config.yaml
hidden_size: 256
rope_theta: 57500.0
init: "trunc"
init_std_o: 0.00341
lr_mult_down: 0.7
beta1: 0.9
train_tokens: 386000000
Each number is 128 + 32 x the weight over its row's rms, rounded and kept within 0 to 255. Layers, rows and columns count from 0. Numbers have three digits each. The size before them is the row's rms in percent of the matrix's.

# layer 2 attention key, 512x256, rms 0.232, rows 0-99, columns 0-63
095:137188158219137149145044127161133131113134077108172110144131078111117132158074139110110124107106091116129154127152120086096134084140113169104135095137111128152160115130151183196088155104169152
097:109172194169106124171078137189044125126145090096147107140167096180133111125027123145141089059115118094107169130148166087095135172097116085104118120119157120161131077135150128211126137117115147
099:107074038113142141093171164054186133146134149143090147120091187106091146105202137116143157213160116139129102139069095139129122074174112136150136152158102097116142150124110097076118111129154085
084:140066014138120111100159188095194158154117128156109141111122153065094116167179162130150119197153091089151093142112089127119135105172107131144155109113132141127118149133142124095131114135156102
085:120082043132118094070115149107196077112112159158107166144100174049105108135219113099119111197145123116166120119114080140143116083214125150137129115144101095106126135134137160048115119117154128
082:142045207154209155119103147095108197138103146125127101118164101179142124114108140131148067150127088130062126157170110107050186122094134107132081155061174166142134150096136119125113117090111129
086:146108174120119116175152130176152109096148079160106159138132126151130050116122128120097139129125137085080082126153091098162061149094083127115185117064115102075134156163064108167150137146143137
087:100098202134111110093089092196207110179109094139095147140095168053100167123134129094154099078191147135172141069120149166119129146169091119144181125102160123153108057155100102133129183084139096
083:116088126152116128134131190147132111123142135094120132167066111130090150108180119127187120143097144109104198169107112126148116082150100091117119166175144121127125107126095086114140129075129104
091:184178169086057130156147115156107046134161163113100113123146082138153063106091175102131101129110168153137136102152136119093154092172135137107144065137120078109149152109139146104105166069133070
083:095098108138135148089085100124166188129133123122085135143110119129151115110112126143105140073143051120128171094159190160127133089133171141129222118136121098119080081137085159143145102159155144
081:168108170149180115167155137122128129137046078151149069158102076065127142086094155137098070156119139119074138105117154122121152125113119122084094083133145114100148175079142137066178098148163111
082:108094116127164119130121118170200117168157108127087133094145115171126132173159151152168106136171149145115101141107131149105084149107114096148072125168108122096186084116135178064169122111186123
077:092149147151082090116154195079062136156122136077114137112110082080139108143149116167152077099070175121098128053179176081137085127140121166136118130143096124059146133120135124113095160154127121
077:123161204044103079127139184110125121117160084136122096230209089148111137127121083128133127139117125118152131185142142130134174169104166122078159080198175136147117139137184144151129164145097195
082:067167206110082132099137164119099109157176122117106178164139128182104132149162137163083108105090184124091113120177093124125055125096127156067138115128157123147137138136093093162135172151155121
080:133148135084175176159170117106127138120128147131141087147116128060115065155133100102151192136146154135137133115064126158147133103132139107104112098129128171120095122125084100148144116112196135
078:161108173176159140080021092158115103104109136113131055094137111089121151138109136109114148114126146122171178096102149143146125118157134145114109156115134118119172111181053164179115111091096141
072:115123050105124113170221183118124154177116161136148097101142168214105137164113148165157130116113103124099072121173083111109137130136142097212141194147133159143097114091126119080058140101163184
080:161172159138085155172148123152093097129121127124173088137146078170157104162103103139152058111090117090136118127138126126128141163107175160154077134131131152143151125105113133148143154087105137
074:027114088160071142126095090059096145148145139148166161110093105052126116098155150104176153149156162150145087079135148120132134158105159168147228128131107118112111179094082092100171140161154105
090:174171186113168128173101081108142113134125080115177116170142129144126117133068091164087130106093133094133168138118190103153124176085177137138110136113122141162130090080166148090081132079104197
088:123118116125119181097153110159165134164059136141080118148078082113118191125138178134173119118163151087105119153104126100084138122145111157149116140185135105152134070126112163088150142136138132
086:169115124131083119138097149063104180176035144168135095138079093164124105174153157106176004151164095090087090089173141112140130100118126140136105121118190176130181165144206087133098191185119115
077:120084039128195141160136155141134152115188133103146099144127155167137130083131142129133136164151103061141133076139081142126129171107115110084091126112052080103121154131181096132167102105110098
078:108143139179096169186158102140138121120127106091121092132120105117182126120111112193108096166167107121131088133106171119178151166079069139140105135080186105135066116105078095194109143123112096
085:073106170113119176143153142133144181168105114096147089107128097114168135156153160117160063082167062118092140180111141117123155161097105074126128118061158168202131103107157125150123144111097110
086:135103106148179162135140130089090142100076155116149119164136135180142134150087120110157135163191093095109056125139104121155066121074148145227132143149117182081135161117077138120176131179103143
080:146048098191120135088111166135105193081183132136132121094118162150127153164161125147124140158140112161121102112153140132080166119184153078130125090094199110169107117036161149128122128129139098
073:095150140163160141144121144120131147122119154095213186130082127124120117156142121146172090165140099180149147122108106133089128111164082032160164075112160115121133051121131097084153072121136114
097:104141136113097083150061148129125102144091082132114159110084170157112142112134056157110156140105173136126102095175192171055174148225134135078121118123136099135177118173101122159174140095079166
079:202185113125120153111144152169153167141127148168178165128109119172139089117129152150096142127130123173182117080144107104109136098159117061115162186115139136096147154122121116138091062145134171
068:093115135165179136074170135090104187135205118129161151114154142109111177107177134075082121085125104161120147126103109084103107101136096128090162139164116154128117177152155158140147116143138076
067:116121053105049186090140130156081105146135104143128121184085118124135150145087112097142131144118094079154166190128171122155119077087140142168115143163122102168100121111082118137153162164123140
070:146114198109116167145119125149029099095105078171053144132170121140093130121091137148118147126227138117063073126143131177108123144169164149106112111153126076116143066164198184131158103119113117
067:128126133187135108130141139107159146073118135068136122108152169145144125110111128077180131126120133126109142109129110116093132088131117184113124122078109099152152139207155217118135125120128135
064:110100144044130117164118114114082154120133136143151172155119114154062167140128108094145129063074057133145107144138116129118127106107136106068162136159134124099140134108182111210251097134100117
072:106206129105122161131164138062088165150168113103127119133110102121088141113149169081118113144142139138099131106135116101147128096118093069086124073159114148178133080158156214104112100145121147
065:160099110166127102077115116113186092122169131144170125136180181139154138186016142188094106182138143172131111153127137068092077117098195160125136112092125131118130183165117078149080137130141152
061:118139138121114202131082149120125115045135090133097088152130146157105075140130161190091100116111108168164124185072082122126165039116124155162141150121104124142165165157097130161197116084120147
074:142073143117177137143199141109094115162152118095099163123166102154076152135160107116079115104161063161089067113121105113113127112158136087107140142142143076156100102126152098121120119166127123
069:187169097073095156135118193168135094101129102101149112126081128139128154138111132084117115190141140181140128160124155083129102137176151125138119116136093140067184129126162194116155108085167137
065:132137131125126116135168149182089127183143142100155099164068217108119116145130109147134097116133111117158129140121144081153173198113144215163140095158126159053116141112141044089201177126099150
058:127122169102131082125107187142114152113102148127111160094151115135164110098156101121152106090070171105160120128076130121176123122176109126205090117119088126083177096164176164143080114086160162
068:098096182156089121195115065145109142191091094155122140088130149113091127143174109143156118099135130093108156144153114110089175149098153162091142152143180188084106105128158123118118121110108062
062:197154137105133090157129141110092044138160066111112172137170127092111152081107146090137153103181161113116146091128136116142126143148128143097087119188133121123071155136081125089147125105142033
059:120110177182104091112147096188213100131143122128116135099085132160143154134143170111164071115101099087153112134134156097120140132160125156118095188119107150091106126155114119148135141123099127
055:215092084084151147059079129081117173140066046165123155131139175100081162108150159174146163124207158097125162062100117153187127118126125184115157118095167181142152104139127151121103110136193132
070:075087056090123234111119156111166133150137114071184050158073174110117162142145084102135154125105106134083158152101148157084113125030124135126165119125101112233168123089139070090155134121171138
078:104081156154181091128171135104108189194113117127172162077158141086168171134154110157194148106176110088146127097143105160121103145158097105168143105083150140117145046113135128146109154133107134
064:122067168158139115118118091157058186147139149139138094159175161107141130131122103147119066182141161093145106126140149102085173159126149220136154167079134137066090191124106096146135143162140149
073:158131083102178153117174079113075095186202143118131111157175105113144156112124153081141172109147104115104142112165127114158074145130074090079136093142150173078047134105201095181092147155184120
062:154101084107153227077105159109073099159119127086136141068158120121145098124102081087072111153080121112161160105090128149143133130079171131112090106150161158167131124153104232136085111121178121
071:152112193146099144124139141078082140116105051133138122143190104167100093147128137149087134106109128162187142119115085087157097102135115134141207124151126122173151105112071108153148102121112121
060:128115174117179125145148176074135100108154133108183116143101115113107154082183173099178098125155098073075122153134116080066141019145107071126104107097149153130130105162152136084145110114122153
064:160165124181170168106155150133150133159141156092110119083149055170071091053131150166068142136113152164150100103048088148116156122125114156099107105138146188114118166151113088127117143041128091
073:119151107155189047195134144116169086086133163109154131144124079137167108099154161200189081091103147172150129137126147120077172096146166114136136119097142119140166098174134116209146094101087126
068:148155159128140094115135102153132113080083109147147106173138220121105131115119162213133156143190126063078077149130124143101102103120103145146103123117145163174065085096159124091150141069121152
071:097148092083166083096143080035166138116083115090100098187092153128148129147137141089182148133137142121111166121095111084165128140146118146135125174061129057092132101142142141114083121173159172
069:142159147110096027168138127176123152147120138111115120154172109105147138082086119088147134114143125112125133104159160147195083175160075104132132067142083153116108113131159114170102133126095089
071:104071116150118157099083145130107125158132143147130099101207060114114104187123153105134179075108120125155127167075108131089149141109122101150156156142129074195141132125081127168152145138154112
062:127090173163121154129171180090109070162109163088099058132158110160097108090095111016154096144123135147089097140097145104069135122183123140098149144087095154098169142169242109149151077132156138
066:085084106162127095163153137081149071138078122061152197159106106094089119162171172103129145177154102132140135125128102087126170077134126099159123167097081151178070140095119091093137151136120077
063:108116131071122077144096132142120094136094109133144139186124182158104142154132092184136182098057195128162182115126133056089126104131141167139168059121152110120127166130125067090135196121099140
063:122127150132156113172160165142192068089083121121153115131079139121118136187160107125104090119170117176160141097060212155144108128166137101159143116158137130125088074149123146118162134158157090
063:059092150130061077082152055128185093135172114118101161095149125159097116159124088220082114144154130136129178140119109142131157110140124189168149091125162133125152088113198122120142148130095145
072:148096089086087063112162200109127115141115144086081176103120171074171141148150086182121110139125128161150140084079154180135167123198136108124153167158142120174166130170154135084116151100198091
088:083059086097109074123167144118115173163126106104056186088099168132142110148122109178120112181168132166111157086112174168128133101164101120130145185136187159187161093157142171104141097129070082
084:102169183112137219101042104141198161124125187175176077168131109135061132093070104047167135087101168113115118117120172118175128170080155094115099069153109141086095118124130144128117133155144161
091:135223149069167206212079126088156091090162172127159056149163102121091119124115155106105104108122134094100167129167109100165128131117124161143081101089091151117091161123133123115114159093151156
090:121037129101208180106107143066077118147075136108093109109140072119142108144129111203143125177128142082064148128079063110144139090091071176100119163158086132186100147113098142123112122124031070
088:134075036101149082101126086124091147080081095094106139141067150088100115122120155170121129096159149073133104134123178130106160106134116121143151143104092175106114098124119120121123140123172158
094:107137070112158179096097174145072113131144141149103136088151094126119131139149091172122117188131171182118106123146186144160134075099135154134150141128119154142096142092126153096139100133068115
106:160161125106136047173167083130149122090146105112168122160116179146134167147182177050149150085051179123134080111145140145175097149126158094115118093127132143089110107156070131106144149125202162
082:112107084110163169172108156122151075114099118205139112137126144140194187102102054084123083101121195092168091186109156126072132168131123071131112157065187096117127188113109111134141096155110127
095:133041114109158123148138129118143116157144187112080140152118087115084146164108122160115112188095139119094102166119112133143082062130145103093118152213058177146110157090192127096110133092061123
087:102158092173112191122154096117091165170102156136104073096093102135187117153123130156066113098137128158089143129123135174096090131106166154164123162127127163109063086081146142122136035146119095
104:149150133100130132077096177108078146143195119141124142136165130108122136158174149184111163105083106123101153154117126093135139083111103126116107151156111164164091145121029142109159155118113178
088:116119150101142141106103143114130050132139104086084133113129123149096142113114138151092105167143094090130081144158079058068056112123056136155132153133117186149123183124139118139164129140129148
088:157124126149175147139137056116109137160128142046142127210138108126085074119040195167088109191114103077092186070098142118141113103151087165174151149159082164149149144120143134136170067125158082
079:117129105091061100086175128119145067190117105112114206103119129169142154150102072185104111156172101158148139087121137142156135081139102147152127107146162154139143158139178114073105174122088105
078:147164165138141174165090066107109148079147156140133089143114109169082122086128135067130144103107168118121127174162132061139062141050102119134128110143127142148108129118078111130154148146109186
069:072110086136115085088192180101147138130171119134128171099119123136117106161139148149138124207118105147083103136153118132123153135121102133127093142134163151137164106112153134056145116113115118
063:065138183143190123159131188120154113070166126112218086064135120119124149152133191103117160145105167070046153153178130078137115112091089167121087113078107144122122133068117177157154186152132135
073:129228137094115161154116141174116071157107129110101096151171155149108110113166146106119084116122154110215141137129074092131111178120122105091152129161154125102143088131110083124126126147165118
096:187235070094082000097214081055082068094119107055119136179114130135168156114180159095139139140095100130192095092140160140175129142127125140138151158123108104152151102158110142066117171116130190
101:066147154071148102178114165151177020151160122110167089111102156080134130156166151117060148111110146120160121098152075173151112144123135135126096111138127140114149083116142151163144126081168128
091:135167167106188151100131190137092120141161131099138126051160121088085161130166109132080122134107106150128118164142082101133102054117109135093127146185160122170103167100171095144137120163086191
092:135144134148153172103161170122135081138168127159063132005145123119090195092116133216147138180121112092162098179163110121153131052170139114196171135161105090088105152119125140163113146112108093
111:115105116114164137148085154112073096161151145098147140103154126069099160138160120138095121156140144127086160105189086111110131081087090140094146188110154108110118150072120088171118091151094135
079:129229115053171185133142189137106083081125108116090150167155057079171116160125147160072138143090085142116119133163115107119101089106144119161185131080076096062115110144101158113106092114142153
106:106158099067183129154038142124075106113161123105104157129148127132085130116191142151065159150109124128101114109121113150110097105071133126085134121126116150136141145130143131117117131171081150
080:109194217113098144146165138136162141083138042159096104138127160162096109133166081102167198117121085151139121094179140143108142175167122093114106145110183067129096158158112104155098127146157137
088:152063144097113096116171159089079124098124158116159135139155090129201155105119137176127150138103119141071125095100074148087101094141101202099130124138157106151117166164179147160077123168129142
083:124132140142158173119127188104127144148085142101155138117148129113101108100178133195116079141148124165075152157109097102089135088079102097136043153125168183162136157085138130117187097133103140
085:110068137128138138138083194106123159119080111163132133133128130130134097109110122080128116118072110079085167127084138127154131174098072146144187120122128155180128134113142083122156165126097095
072:183165150083144111161169048179133099042094155162090082127120072051149162122116163106075097112085135150147156099132107131135164125124142152195121139116137124136131163142130125141089119145176145
081:090157090089131124134094145121102131167072153136097195084167146127147117097196130130128134133092085179176134068136170094166086173117114171078106164136111127145121145142060126129156143097149162
069:141136138129131100140068072179162139107118119125066066145063100139155119082113130152101139137102141163118108126184078095178076124081097161187103167128091195128121132117108104061091109106166126
079:173163194162160167134138178175178086137152124102177081070155139130114153126130099140102132134099138095110145114100062132089121131164130085115117100095133118062175160138135083131155118078124096